Part of a small language model's weights: vocabulary 1024.
Each number is 128 + 32 x the weight over the matrix's rms, rounded and kept within 0 to 255. Layers, rows and columns count from 0. Numbers have three digits each.

# up: layer 9 MLP up, 1280x160, rms 0.103, rows 918-1097, columns 32-63
# down: layer 9 MLP down (transposed), 1280x160, rms 0.0985, rows 918-1097, columns 32-63
up918:128186134143134155228152093079143174114184106090100103066098080183201126119122080137107094121117
down918:115086073171083167103077131202085117147109168141127068152169098091184178106155123120163061215094
up919:133135134229111134143133179145174097043122083121126148169101110125154204125119124108089149170118
down919:090127146125144103138086113129117098230178146116112105128119115108104098127159155100113078120168
up920:159117111150166139177065096128135077127134161093108148090102143081150117116211089164091146129124
down920:097081176141060130129116131077108141122104090164123185105138144155076088154104140114124106086091
up921:158136104174115108105251163133133134153118128096109126100137149114097191110129108147106101174097
down921:078118159131171101144130119137126169069152116146141107096133114128141139110132106142103121148119
up922:099092080152152163134113123082139142093151207098121076062085151133142147143205093154129145106153
down922:175131080128128111133127159120151173139123106161099136132160126118094172106130082149127098155143
up923:155113133155140151147151128152105143064125077145115118125060194143112137138133087192074107069124
down923:144167120117165108117068148108121149107163142178142111174110133080163167149108158099168165155078
up924:132096148133154166148149143131135129077127098135166105171128161111110126114116087115095126156135
down924:112137096123067119159085103122088156097135126092138123044158145153199116107126103144219163137125
up925:092193119238126113214177134151172132152133122104129116143163097148188121140086151053130164121133
down925:155124116175139198106097106126127130149096167072108094151100077129158072136047121122161063139105
up926:150141133108106122136091116135188199151162166109161088128138127115136172103135179099105115137147
down926:156078133113158069142216122105153112140108070132175122105094203145089132121142103099130148112054
up927:181129103126134127108150171105153088156117145113093129121131141143146125128099142089101137166120
down927:087159114054107167109146060158147125109144095191145139145159062127115104158119146109173137098132
up928:181145155100110155128110186149115152101157128116084166143094112102136148125084107086098120093091
down928:140147148160125126129117092127143124085136110121081110163119195169145106071174168146165094117138
up929:122080145140113121161157165165161111153210167125120084142035169170130135158148117149147121145162
down929:144115075148076123087106109104124116135118136115188192149136102179134129145115156121129151115129
up930:147145114168138152169095125094155132114131127100090117150182127107145234115141082168078140154126
down930:163110208114189089187142156165155139117177143162076096054154142104104151129147174128180150104136
up931:157175102088172109127101123136187111148086084153072098102094142115149103123094083116047121187154
down931:130110120127130133131147153084097135166143151135128216134121101157125149077107069092133118161121
up932:165126100158154082148105116106168121121128137155145161128151098078099177087134157128120098118176
down932:104152123062157067160102111101136210114122195115148150148139157133110127115156133148108082105096
up933:123155119089119102113155131090151145135134103084137185105108090083109101104146147097099118163138
down933:157120109148126152092149147130114078115063132170170175116130131129088120114126093122100147093104
up934:101124100158165127153204163118140099131132116119126195171154148117096067209156087119147120096160
down934:083184080171134153096119171113134127117129132117174125093113109087125153118137105101120142146132
up935:125167121137135125169193154125155076161183058100171136136088124156155112111135132067129079156107
down935:156110099080144116094112120168105115111131061120090126181139108167099132219153124115143115133119
up936:142088139136172112130110103125111061126124093153090164143198122122119141150157158167130119168168
down936:146067203128108131155112147124141118117130127096115144130192169165047134172120150111138155105068
up937:091124123075121132116195152172172125105160097107123168136071144118159108106131144116098105128132
down937:126173130143113173121115124104158087196080100164165142175170125120099111125101122162119134121178
up938:063150122091184141195062083138105121143227148065117139171088124111212098148168133145102105103165
down938:109132061140165101104124068153108113117157096178110175100141139124079161090129085128134101105087
up939:183141143103190163133154156123100123152159191103139090049046154076149124126155089128085102149165
down939:165193137143105139116133137097055178121129103124155057120096156060050137149112155168154145177131
up940:113123128156085104140081115164128106135119093050159122129103094134234124089117109077074124162151
down940:116186101072150066231138134140140127070150137104093113158157192110114169108138128136161113099186
up941:164127134103178106083161163131156111149116106143098172101043107091145077061107120146092094131151
down941:097138087150141073119111129141120126171129098150104121107085159144115138127116102156121127133066
up942:134102141105119102181113123172155151159192128093122131108146078081159081127099112131107106143181
down942:110151050124130145096145104113033078062117139110054115109135187121055148062081079130145117128047
up943:092139073170176099144120115106131133112110094128145181113142125138139155120147120097141163180148
down943:122130144113086162097092176071156105079115104084128094171101161135154111072110132180097095104064
up944:148197106148106147126107135128130141107134139099107133130111119049126166136152126189135177116158
down944:178116038127148086081133092102132114102159175151135106068097106172117138127195116042124129118122
up945:163139121123161095155138164128097087123099122133146137103150080133135161189147089121085129113186
down945:062118010120107148145091164097114152177148177152107106141117166107117148080145119090175125130119
up946:064154121135127137129142123083150131068147174139045131172152127076089150087072104120119116156139
down946:133133132136139129140102095139128163173078137163135122152094122109129092145129162135152149119111
up947:180082088103121130160163122204168127084154172152158149158076120112199146112151114085108069090143
down947:080105089209132124185172146108167121126137069111072056103121147074105122138113128188124152207138
up948:130147087119116168067163085134138064087137157146143127151127117095115163128087123140129091107124
down948:115116168092100063153116128100148163162125109122136084123125142134128152111074076173090134106130
up949:139133151117108148154153125102138132125133071132115135135083152128104184170177151138138128175125
down949:165170101087126115119142119155150179135138148169105150114104111088162075154134088109113066104139
up950:183137091150131090112105174165177056137108165139142096125147072113159097158135161165131117146144
down950:144120122111097176146104145164111215115140097130126142135138109089149114105123103137136163128137
up951:138154128185170117119072124120088095130134156128184145161099063114143094132148152131159186194152
down951:165176193066116127085166102116123125103121139117188117150167076153155075174109200107060147081130
up952:139145104138126145155125134091142068035110174120117190075104090081093165079115083138200108117122
down952:091127120134117146143132078151085111105127055123147099169133167164168130125066193141112171138159
up953:109141137134085119175111075104155081152151118137154129104087091115137130129122161132110176093196
down953:149129119135091108090077094139182075131133159131121087149163126106085080144181132126083157157143
up954:086172122194141164129150063159189148121117131169162128141085069131178098098157113123121133143157
down954:146095176097174095096134141156124077135185195125101104114154126125079106153110099170086107161136
up955:129095143126182149116109071134155097110188182109160106146077095066146162172101126144102171163158
down955:080165141174091100150184149126116157122036123102115073157121166107101122190169167129148101185123
up956:136115126121142097139120120117127077140152067106148094096114134141127223139145116103099160110147
down956:155111149101138099107160086166158163114083178134128119164139097119125125153087100152096171110141
up957:131136136094155118185109141123134174090156195076093097111156120121173058145088146106153104118179
down957:121095194124102162112127135083206151141167123142152056104129201075103141107156131116146125143145
up958:126154132100134218157118124093187096097095140161164169108104107120138119137139105127165140117209
down958:099179088159134159129155106091124132117139073091137168119130099142164104107167100172134140134114
up959:137212123169178144132118150178138106126106097124116085125161105069147111142163177149100111108117
down959:152144153089126154096151169168118136198135124162093127160072116044174129118154108090182109156172
up960:072108120135154150116120080193135092134158145140093148153109146095117088124136144192078047156186
down960:136140164154153103092122115126155124148134099114103138134156122155115090145070117154132131139174
up961:120110140114125115134143147145127116063147148089093108098165102120121141117143103128087110141124
down961:026134169117109142095125148115135188159141121130133156110092164164159138120136143135131109118109
up962:141145116134069143168117127103109136102129151144178099139080189092160155167156056097147107223111
down962:133118105079115097107101091143165107144101120163093106159158125116084178063085116145110147118184
up963:102148151185168159131123176151164147081138110139097106170124090095212145088067163131124166172192
down963:107099232063108162200104147091233121068108139074182074115179058117172120160090072099142146089214
up964:129168142120073139149096126152163082096127131104119092127147140117157156179154099104086113077112
down964:116167105141118136112191122153155068122171155155174148084139158128174088105113081144132107123118
up965:126198099132157156112088120153150067090078135097065146143093145146123135134089116105100143147136
down965:146175071158089158157155096138140123103113177101101142111106132093073146139096060097241140094204
up966:163116124075158158163136154118137144146155125151118178070072124079065159103143154127172093150153
down966:108186153122158144106131137135144070175212114120165115182113140094148071111128098116142181153154
up967:093102082113170138172198154086141108129104151129063134122122188133095149103199038116089098134125
down967:190187128094141143101061156103146171165090162119169124185114183058146142144131192138172162162114
up968:106119068107126146111123091151166113050088146105127157112152121076111192126143127141177083092160
down968:173107206142146135134106077146138130193119098099098135120133177165179109157172182107132140059166
up969:123146059100191112135103145166136121153136156065127163089156071070144114096092119113103134159122
down969:121179086094113145143054094108104192160130102103151166155093152148124108104182123151178088099099
up970:118072115097128110146142195159087148099098138074126109156104134163131188110140129139079120168182
down970:072032156103150141114150127052103158137142127092189159191088157102154188108135116122178154099088
up971:050146057127130163090190121157168074155173147124124094123143140124137095149084121137149117165142
down971:142163187134130156154085173093069097163108126142098144147124113081115175125198058086081088143123
up972:223132116169160129124136208081174119083135208111159094104114099107149159159115131126087113135184
down972:049087199086129161136171156099120069175113128154107131113071108103084155106130117136129153164134
up973:119162129139125125124184114166154151132104123103118095119132107089104153126127136075061111141095
down973:123136203118147133103078100041136096138070118128047150196115118114105139105134119059150179175155
up974:150103135162178148134093182137104125096128124131142165128078083106107152117139151199118143132138
down974:103129068158054089090083110162104147168073167075114138118164100135107122108175104126086149110127
up975:175170109143149152147056162139122160145099196147109124151132142102169113137094116099104150199128
down975:153146222152114156155134101098166179105132134098139110064125117116111172114182119163151152031208
up976:143179138146126137167140097177134130136099106172158171141171137111108152076120135125100156134147
down976:095144058167133068114192137147093109097142129144174189111155073101117104158155097109103176091111
up977:101161121147147116170131120121149055119163152102142066126128101110129146078160151152139100100116
down977:140126135132133145093118146106137069078149117134078158098114101147113144110098113202138117124173
up978:145124107147156158166143159124132106137182098102117110226089096120128167062120134150126090119127
down978:160216096128105121174151124087160177148110100099150188100147135120159132122118087096164134123113
up979:078142121110157151133107107159136092150197083112164093171167114103168185112069161159145121175185
down979:151071121168115150119162173167111096087072115134131172100128136131108089112100207128111137108094
up980:109180121112158151105073053135111100105130117108099119151166186153132153120103140137156100164116
down980:152168070158089141119090150118124136098087135189161171103155108132104129140148141114124157100181
up981:167113144152138107141067181147131121079188125190112134102110115131121117104132131115110124120099
down981:126093155139099113146152105122146198099154188116084082182142125119031132137118142095138167105233
up982:146158139142144179136168150151133170060083130155153096150149140118251118106154101120094131152140
down982:146167155147142138123123064124128132137069169114182103178098158113081147120182127071156140143137
up983:090148141125125134161099118160200112162153149061151113103117147082121162142131165122089091179136
down983:114099184110133101104143153057131094072065100159143165090101135075146099104128132096140146163164
up984:123115148141112166151126125094120119096134161141099211150118168122162103107144086133184146108166
down984:124135107122110084110108101140172140199082110155125105067129094197156174121125147174146135092125
up985:157155109131150174157111116144135184119174145090146127156131093108139114113130127144085108089127
down985:142130094153143105155094128123112089149153130157129096099102194163101095129145127127110158125140
up986:092147077228142180142139111206137128141138088100130133091059184117079102087132192183164149132156
down986:098102195076135135184153194170159199085137197110111128085115091147117145180143141174048143162091
up987:200112094149159127063188069102153135140134111096112123113137124032112161143099140123098157131126
down987:123139171088138104184106140130154122138216123148160142157200097129116091132154164109117141131090
up988:106098094143129117156164034113143065140173087145121131168099139097182145112162101149110161162148
down988:083140136204111115065082225124119143136136133101124142137122116152061170135130032165078175111135
up989:137135151131163116111126092142123058106117116113088189149125070128152208119125176123135143146108
down989:062074074134153098110083166112128114127098160177110165155080107158142111134134142170168127157131
up990:107131112114145171154127136077144119163156119116128232102109133141108196143122155184137088114093
down990:095162180161161184112094091135114135092118145122155107180138143102171115150171089124117117082153
up991:108141137065125150148142171169115131130142137143086138083127157082136130080125135160144093105122
down991:150100118147133158136133091163115119144107140113107109120103096105094106140138126111179096136144
up992:111113074126184090134108121147081133130152180119116176121045083064119158136128160149137053107127
down992:199111088164118110144150117158103141105109090106137112117086150160177114127161174116174171154098
up993:086094118124112141120119112127194118168101103121142134165139073174214148154149093086059169093183
down993:096176087120122139119113137168022089103122136116141152075130188129116138109117122177126143147119
up994:091152115146098169157131215153120119183148138088108150094130060112172131085113139161140087202123
down994:105149145151124168101110089066142181202093173217110145148123149124112124089117116042175177125157
up995:064143134091138233125159097121215058101144099094119118083170108109175166103118121120126143151124
down995:183101091112177121151107166154136181147138114075119145099102095145148138067109117146145156139110
up996:113109109163141065141087128160133087111194172094125113154136198192182158160115146139169134135126
down996:102094123051086130115110139081172134139084113100105074075143160135111166116083110146107067088122
up997:152155141101104124138168163081123120050133109099130168074108134117140103176151083122149161125125
down997:127095174122105117077142170102174101105167165076137075109200126134142132129090140153134118183131
up998:168126113177183169098151103120133103125167113084088144103132124123107087129138138153152074136138
down998:085076117119147130132123186129098156109114152136151080149164096137154083132088169098058151170145
up999:124137128107101170130130142087112121179166102086137125141138115117120167110165172126195090164137
down999:159069037087142168161163149156154064149142116114183098119133122155089114160144126115114208103153
up1000:130201110168089134103173112145176136101149104104108135096086177130168103161111099157094129184223
down1000:084081169160115146083161144130089172129118083121167124152134082122157132160087075149103146119078
up1001:122158113104170145112125100130116094153161148126137094119186113105121113081129188167131134134093
down1001:150049087115108116136176178108207066129149117121173105113144113123133101100124138145118146152126
up1002:159159087112169156141096061132169106064181125095167110155135131118134138112125145094132055130161
down1002:100105170086127206113156093138141197107138169139131157164107134163151051178150146077115123133128
up1003:081139125101121164133116176136091146112116153119152140142153162125121102130109149156165080145128
down1003:161166135128115093137142121100095114067127160102123132147128165119129167081105101134186140109109
up1004:126139109134092129118183126134172095148107193077118134113122132126185097126123080132129145162141
down1004:113135074108113075118131099133143097123124084122122091119131111095108130139188215147148110148133
up1005:139125110167167119175088161116147103111112181108148146128145144060233128151099091078092138146103
down1005:167106083151115099172205134101132026152144147204125160188125141059086184116140123078146117074137
up1006:153092099125129155158104128123145050121110155108161117097161110102134141135129085125103129100139
down1006:077138109115124128146126131115139162140077070121125145151148112152152105148169120090121080106137
up1007:182186158134191120141157170156125126144114142131158118084126086149115141130099135086065099120141
down1007:140126091127152160083114132117124156080148130125104127138081146086068088128128153108132138140074
up1008:131161145113175118138122141123199064115125099075081183099084091074209080111120091101126146120141
down1008:093123150119142100085139148087140127156066134152147112193145132107088091100129130141169136148103
up1009:132144142103132133054152051114183087129150134059101152131125155135093099117117140124126100149106
down1009:143095116131143188086147088134118170170113121133110166100110137118150145138113064179115126185147
up1010:130135091148209183170115093130101099119142150131157156119139094146135131100133111148141136163076
down1010:113098164134093129098164074105187109115164116124082155115092136134120119117117126111142136149138
up1011:129069094173188196138150138146130165172185122134119107158063125074102177134118161151164116127160
down1011:066157159107104143091139161152167142061022127110165157107156120124079112150086176088165126154119
up1012:167130090174177133143134164094133141152145136141061193065088152127150147137112046160073080147141
down1012:117160190072107110169121122077099153121152109176085083186120154121137121216125116104147158139137
up1013:086133147112126155181137090067103117089128158126149181101090159154168108113070129151161103154160
down1013:150124226124121100154079170151090135093108115136191104147129134063151178161114112092098143180167
up1014:154185139102119147156148103122120078150166183142147133181158114163111129127115149139193138150097
down1014:154094110176141070177139129135133184144092104150140135156106136040103105123159118185090120151100
up1015:128158131124116112183083152111128091158159130075153076104114076090179131131113161121107115190126
down1015:156126078134136139126164126104087100169141137186126127163153110155099132111149162095151088143116
up1016:135157060173112126092150084175108143146125090158115167185122181105124178145088142178083083135147
down1016:124128171147141122125097078146114150118174155156127127160103078141103103126166140177151180112121
up1017:115156142143161196109107160096175172069175129168127119102130124160170099078115143102089110127127
down1017:094167116102163123117133109184151120154102105150164121176179142086091147146121176121123123088105
up1018:100157109138095120106170110068120100097166139131169118127172153139123135107150094125145117146128
down1018:158107177142180118168084156091129124160116116110109153116068118103095122158138120189112111134096
up1019:125165065183102141158166119108141133058144126101114131131079061069192091141116097117087160138167
down1019:102143130118090136099145137126132169131145153155140146154135114105156150142087078144144118139149
up1020:071076117158120106206079157143170101097124098080086129166147114108137112108155161217103139123113
down1020:120138075092098171085138129160087137109152153160203127176085139145125134151121042083133176142156
up1021:149121131112138107121066100089140158141117123079123152134168123110128105075162154194102171159139
down1021:122103145131109139158130207117051101130085112147136145086135165116095097122103155119145122114148
up1022:167131095135158126121130122100167136156169129131082155116105099176122156122122115180124085128109
down1022:089165079097112168072123185138084193152140090144129116099123165121153113136115095191073150116210
up1023:117132168119137138123078165110111124051164141105056109133119133136104100084159117145093114134120
down1023:150235157155125136147039134163123127204122095190069128179076100137090179108173144141092044113178
up1024:114109104121168157132130079141131110157125201111081134115147159102135157121170077113086134116138
down1024:083108086172176191150114136145095163103152148167164165173150133137171154123203113094182127082089
up1025:102175064147155159132125134127179106142098105151109147105084165134196142142112099141067176170124
down1025:063109099045117140162079157137104169150147058128157174088126146139215142128141068110097190123135
up1026:174117136105192140170123174093103145057117125089109137092158102083108098136117088122107083119129
down1026:092173098148093097154140146180115157160124203074100102189136080127140113107150183143141139132119
up1027:043154135102165146144114162101146139138177163095125110128092134096166120141181113095111101102107
down1027:130162014135150168139095098120078113142145098157132110096099175140142145093153094194147159140129
up1028:161126121097141135125116138091098128123106175138164129072078130146196147159134083135063126121185
down1028:157192167152194113093125084092073123207160148158089158131130177104109109146130196099165118140139
up1029:153125147099144137101167115180141094062119147161070132090070127068110134139138095111104122155146
down1029:151122114172094140160121104152142094146131096158119109159148185189119129128122143060141180125131
up1030:172158134152183132139196136147103107162169152071165122160070139081156113157096060137093097090140
down1030:139142137092140125204141124135082126114147138162134136120155127134094127112138154185176121140109
up1031:145135143143178111168099163105107122127141118111126175154136051135137150169139096130134166143144
down1031:128122114122121118141094146089158135180105115190074140159172113107114118120094138131170183139108
up1032:110107141099152160130118142137137060137132188082170169120106100075148112169172114157118095171129
down1032:102000226135080099111119091133156114158087166081099150156118071137147115178094152202124130124139
up1033:117127140139152160163200134132204068083161122075087123108160176103115123096071081154103166187153
down1033:182116074083141202154106148090151160073173130165096095063124088173144116116145103100153114099160
up1034:085142077132084157162104128145160121094124125154104117117160091127079161064175122110075102104140
down1034:131133101104137148153135141169156152157112131106124138169125177156167163140152136138089134123103
up1035:114152106072148174144074114146145049126103114133110131122102145129154136138139066125135201153113
down1035:153100159157153167124125184153162125164131084160059182151083112172104147115140118139160105185128
up1036:140185112095102167138148110142148100188124070089131121065132143142125130104127124149064099108086
down1036:112170133099122094118117134111185198158153092151136087120114150167148135151053167162070190103097
up1037:147155118175137151124194128169141124093090129114146092135102136112155062115165151175113113197109
down1037:128137188101119171159128120113156116130115080185136126106153144177150129096112129108092132172160
up1038:157066128165116088162146139186116106127157103175103172105143134125142131126168163163140134193157
down1038:125100144056114104121130085150072175148096123090170128135123163153091174127139102110162102149077
up1039:168208153142176097127112055147083141173097170108159103133082148093164139131122146148078165073133
down1039:041157092110154116122122155169160110132175096104154118134070103124164154077090130113177138112172
up1040:100166115150215160133151184128186075114124115113125119128111202075113138109085128112104115182104
down1040:130142211082169132178095204143211152135151134124096136026178134146096137171136075055115126137142
up1041:094112131067131103183139095186113125145177159120135114121120097168131139151112128135158113116147
down1041:106134126114142123110115070093044071140162149116142189136101143121115147178182130105114150163114
up1042:157107138193118094116180136158198138105165136089123183122091041110126183147110109181123129157151
down1042:144135071143101122080096173196137117120159151179188170132182036107197109155221105080179163159125
up1043:102158121167197145125104177093100156118162136124110098124098147117195131182188108152060135120173
down1043:129200034108116089145107116179049143143101216089134152102160188114148136105108129127155108110077
up1044:181111114145168181138078183139139116143148102107159150142140140103168121186156174082106141080134
down1044:139106082151143152126169207089149150130118111140144104130093071147057145194092102157155115125146
up1045:052153095095171134096163108108120124084152163101058152157169126177082131135151146095117113073110
down1045:112189109099107076097112117129096174097104126162113140131059126090169126158136135141109153088171
up1046:187140159172168126228140168087147115135136094150096135095106110103197172125201124194143159133182
down1046:100083157088074140131107129121139149076112139096143106078104191182116099153122083118069135100156
up1047:152134097132142126119110182138090135084153111129124165102157154107119240164123168090137117154097
down1047:076098088178111109136144155126160162109154108075091169158145156173133150072140083126117163226094
up1048:102101131088155141092085073140162136112171124127127117132120100113192126095134145147109083111129
down1048:107108112091117137094120145186170143142129164124111135117120136110152143109141113078146125141127
up1049:108123166124115165153108137177168133163154123089113141089118050129129106134114103094130164152142
down1049:126144111168135107122148151090143089130106031116102143162112182154152146191105127113108099176114
up1050:150096124202163138175114137112107086110125153107139127164132108125151144137124137116120162149162
down1050:096161041110124155143152180121118132110112124129140116086110110103150181167122138094120089127120
up1051:143139125132174136122097117111145117068111186093077123120138157124113141103180113077111081151157
down1051:080081108122096093128127122145129134144127089123141159100149104127084129138109112157111130131115
up1052:136151149111195128090192106090128092123136135128121197176136055148177113157124052080144207113142
down1052:163136067159195096104172134081114078155061111168108091099091133136129134127093134177090107154110
up1053:127142115086140118209114138124149102070162166097145163166103077088182118158127150111112107085160
down1053:162099138142081079122130064077189137115103124191099129133150107163090175192086162117099132197137
up1054:135159097183151109139142195208097170122095139126100139082099094067141151159109147106113060182143
down1054:079118141119165087096117162102149138148123123129128101181181100091110119152174135140097143161077
up1055:117124143134163132087115192136144111065065097102108101093109145110115146104192093136103103138121
down1055:150102123088118094127151083157141148112215116135124168175132149080151149176131125124174145150138
up1056:112171112173080102118104182174209039137088138105137087138104118158210139126094188135117126121094
down1056:134100118167080126119142074167134142120147126106169120089138126104149087152105207146139182073085
up1057:097137111137152143142192177104126111137104116126068132133114120173192176100135098146139116113131
down1057:094091093116103176172109144123125173146102093176145146109149145048125099147180129130206110117116
up1058:129194136150114167161100147104147085102133136144156110090093088111195201112084048104115116122142
down1058:157105132084189134062144139126158037129086105084096115154102193138078135098173148100160111171125
up1059:116150102166126114178177066163160113141167122156127127116117102125165170050123107104135139171163
down1059:107131103139177111174118122129126116062146139109109059122159109164166039164069142061124082131187
up1060:136132119160140129128119143176125116134142176098114138104102079102128116136160112153090164163157
down1060:167167085188062101192137151158168076121113190150114142158126099109113169111069146103091136084106
up1061:120086128167111078172106138139120097090118178126085144158161170142199167124108107075128166173115
down1061:126081171116105122143174104153134164183085132112133098150127183159118112126143118152164140087071
up1062:163116113169119196105070108164155138111143105140109133101136136085098095108128154150120104183140
down1062:166151108076137032118111130184125093123135170096146174153161103101087119144129128104165141117127
up1063:108117136132105164089147085138141139117115116106153135142131115138112140111156116160104061157130
down1063:108187083080152124115159174142110126131145086145151167149104160137150177120113149101123132153148
up1064:160094127185153134134096124147107112112147146168120145130133123117127226157171149169197141166108
down1064:081172155070102148062124127133085112134162126157125155121148127134118136122063152127111136143141
up1065:136134134148131163124093209165160101106082125076161109181083118161149131155129066145094165159154
down1065:155140153140120115113124124213129119131164157108103128144104138112157111151136102104181134100175
up1066:131174134134144062150210116103156123082176111113143081149177073080147124090142086138097158165148
down1066:114165125097091156068104097041174186156142101056137167152097102141118072161128110121111138086113
up1067:146131148157156132137129105133150111124144120100158136061083060121131093136115148151071124103137
down1067:095175131125164126163125108106154111097100166136125120176120146162160161141105130074111117196110
up1068:132139139154130158142122179133100104121093092084139127117148091073190123145173106160176137123105
down1068:123188118143055149106117127145135145122116109176165109185145084163093203124120114122131153124132
up1069:098134091174152095136138146181115101078094216088121137070137096113127083149150102126174137131125
down1069:144135074133079134107112148161114121163083101165150143128126115122109105098182120106158088198154
up1070:139125158143143134195153148160189164141121188074113155097081047074178104090128129109120131160198
down1070:142044152125111087133165117123182161147125087165184158162100127134124198107110104146093118173097
up1071:113145135076092183104158175143128104061158163099114160105112128108102168093125160151133144140108
down1071:058142140150177135083134119166136164171095193091118122152108131140193133094176072097140084072163
up1072:109185107178143117137093140142174105087159114127181146113118156079172158162185170145142095127139
down1072:121165138146070128122117236143090135051125114128136095118131112152148170146082135123149114132146
up1073:148167101155080116119152115131175111161112137141181125122170114110146194145164173074110150125200
down1073:113105097143126135150115136101107097111211157084178141074165136147075140089147079132123099147172
up1074:163124120154188100124086137105202125053178148061106146108116104124142094157182180122166167180164
down1074:114137081155149090157092082138160147201181168147116123112117135122102168109135156136100180153130
up1075:119123123098074132136177097166122127178134134062150160093156150112084150086135092104101104128189
down1075:114111083172134166083106143134140172149170142103174128112110092186154094145104173093150136115145
up1076:107142128118150158140129103135207086142141113098127099128148098117186156145133168126101074167172
down1076:147179115158091111109068118073117145112110116171106139164143124116111109077153098109136103131118
up1077:159141111139121113092153133100106097128120148067119096115201183105121117135118148099088110132148
down1077:139148103119181149134130127120165102122212130085158090120122140199115166107105138140073152177024
up1078:119178133156139124192155147102155094132159141111099101140162124134164114169114080135183106147148
down1078:101107154116127118145149140110134109168075120141176116158117143028145151128120111093091180146174
up1079:101162116176147129133082098154097120081157153137127104096120130103145154139145119090139120165116
down1079:141130071138123153092123104114157143146139127201192193121093100134135139152101085150071055077122
up1080:153144152138182159139117063142145163098165120136129134137132082137144092112117125125151183130167
down1080:167122182180186154052124129119111088166104119131091164145074144172138124080168130099080124141086
up1081:153124132136145115097116130122186078158140104079165110165104061090146141186165068103059138165128
down1081:056162221135161096137163082150149157103179136114145106103138147158119155137159202155134136122158
up1082:177127169106092164229109072074110077126190203119142167122083153099152168104146076124153143155137
down1082:090176162137154164115126114142159086108181101173128083190128142132068164174116165160094172077217
up1083:091123116145204138161084111151115145109137134096129128133167134137114122103133141101089143196146
down1083:105073117103135113120156074127075121159148129192126160135180143149176091123149099105136133119141
up1084:170129173106163081084102116088190109086111168038122135146118076165112149135163116155104150068096
down1084:084115170104141133086134168125127117183200111130110154133145139110123123127107130183142164165094
up1085:141143124137184149124097125168189058164139092078135112099135117131124146123058150199063201164115
down1085:103104144213126102133116136131136125083155134129122129133158092102129207174104135171084166097114
up1086:134133086123174175155177120144116113077128124130149128127158136104160077130126095127117107131144
down1086:125112144112116096129116078136168124180164127150109142140170075151138141133116177125102080188111
up1087:176136118115078153118096043076114111113158211146142200099159066134087151160172116124127131146136
down1087:085143164128114094108135125144130154103120099135133139145191235099075159137127093100114144074116
up1088:146110129091124113144153083178162041166179104090195113149130060070147165124129035126133119158187
down1088:154132098110141108094138156093156074165083101126106152131102158173175099152103084121076210131110
up1089:112181159104133154144139122155192122146143106119123133147074064126111135059115148122164152068133
down1089:121089146135096080115067146093123158114108124127061137091108203134121134146134132154125137145179
up1090:136121106133111132133169120115183111132181097114172098137132088146152171125140115182138132175139
down1090:122088081198121104094130123133145135099133083153136106132131163078118127127109158116118079172071
up1091:174139133085091143135156121118141111079145137061149124090152168153173130094115190140139069114110
down1091:085140070143135139136113120120133129144143159114088151140079122150115082155109106130126117204113
up1092:118161137133130153083154163120152118125132182131062157119118137105164147150198095163145140133103
down1092:118163238157156161134167137129115156103128130177137092135154055192131212068112100094194117154111
up1093:043153105162090121199172122110102111101131143082135117183142124113146123122162100109074106140128
down1093:108192061153153080079139102130130080116117125171142119100102092150076141113171106068065168113108
up1094:145100077130125133144114106140165163119147139087106171117110100152155125094105170131092100140113
down1094:127130090185094061127095144130076119161142160104148129145144131103086134164049136139097155153113
up1095:168123090147131155145131168135131147080165123132152145092118152143117134126149122118162118114159
down1095:111069162121135116120120124111104114165080148118132109131143137135171108167093159138137165103104
up1096:136084129122198156176173166122133124150132090034159147116106156130115175112107101147088139111154
down1096:090109159069147115181099104119111127128158105111089163092084071126187079109130089121140077141088
up1097:178164144101169095148146087116138123163209085104114107133130151140099151123114149159131118140147
down1097:122117144164149176134100176084157141137093133137095135086086149102128140111161147128103157161140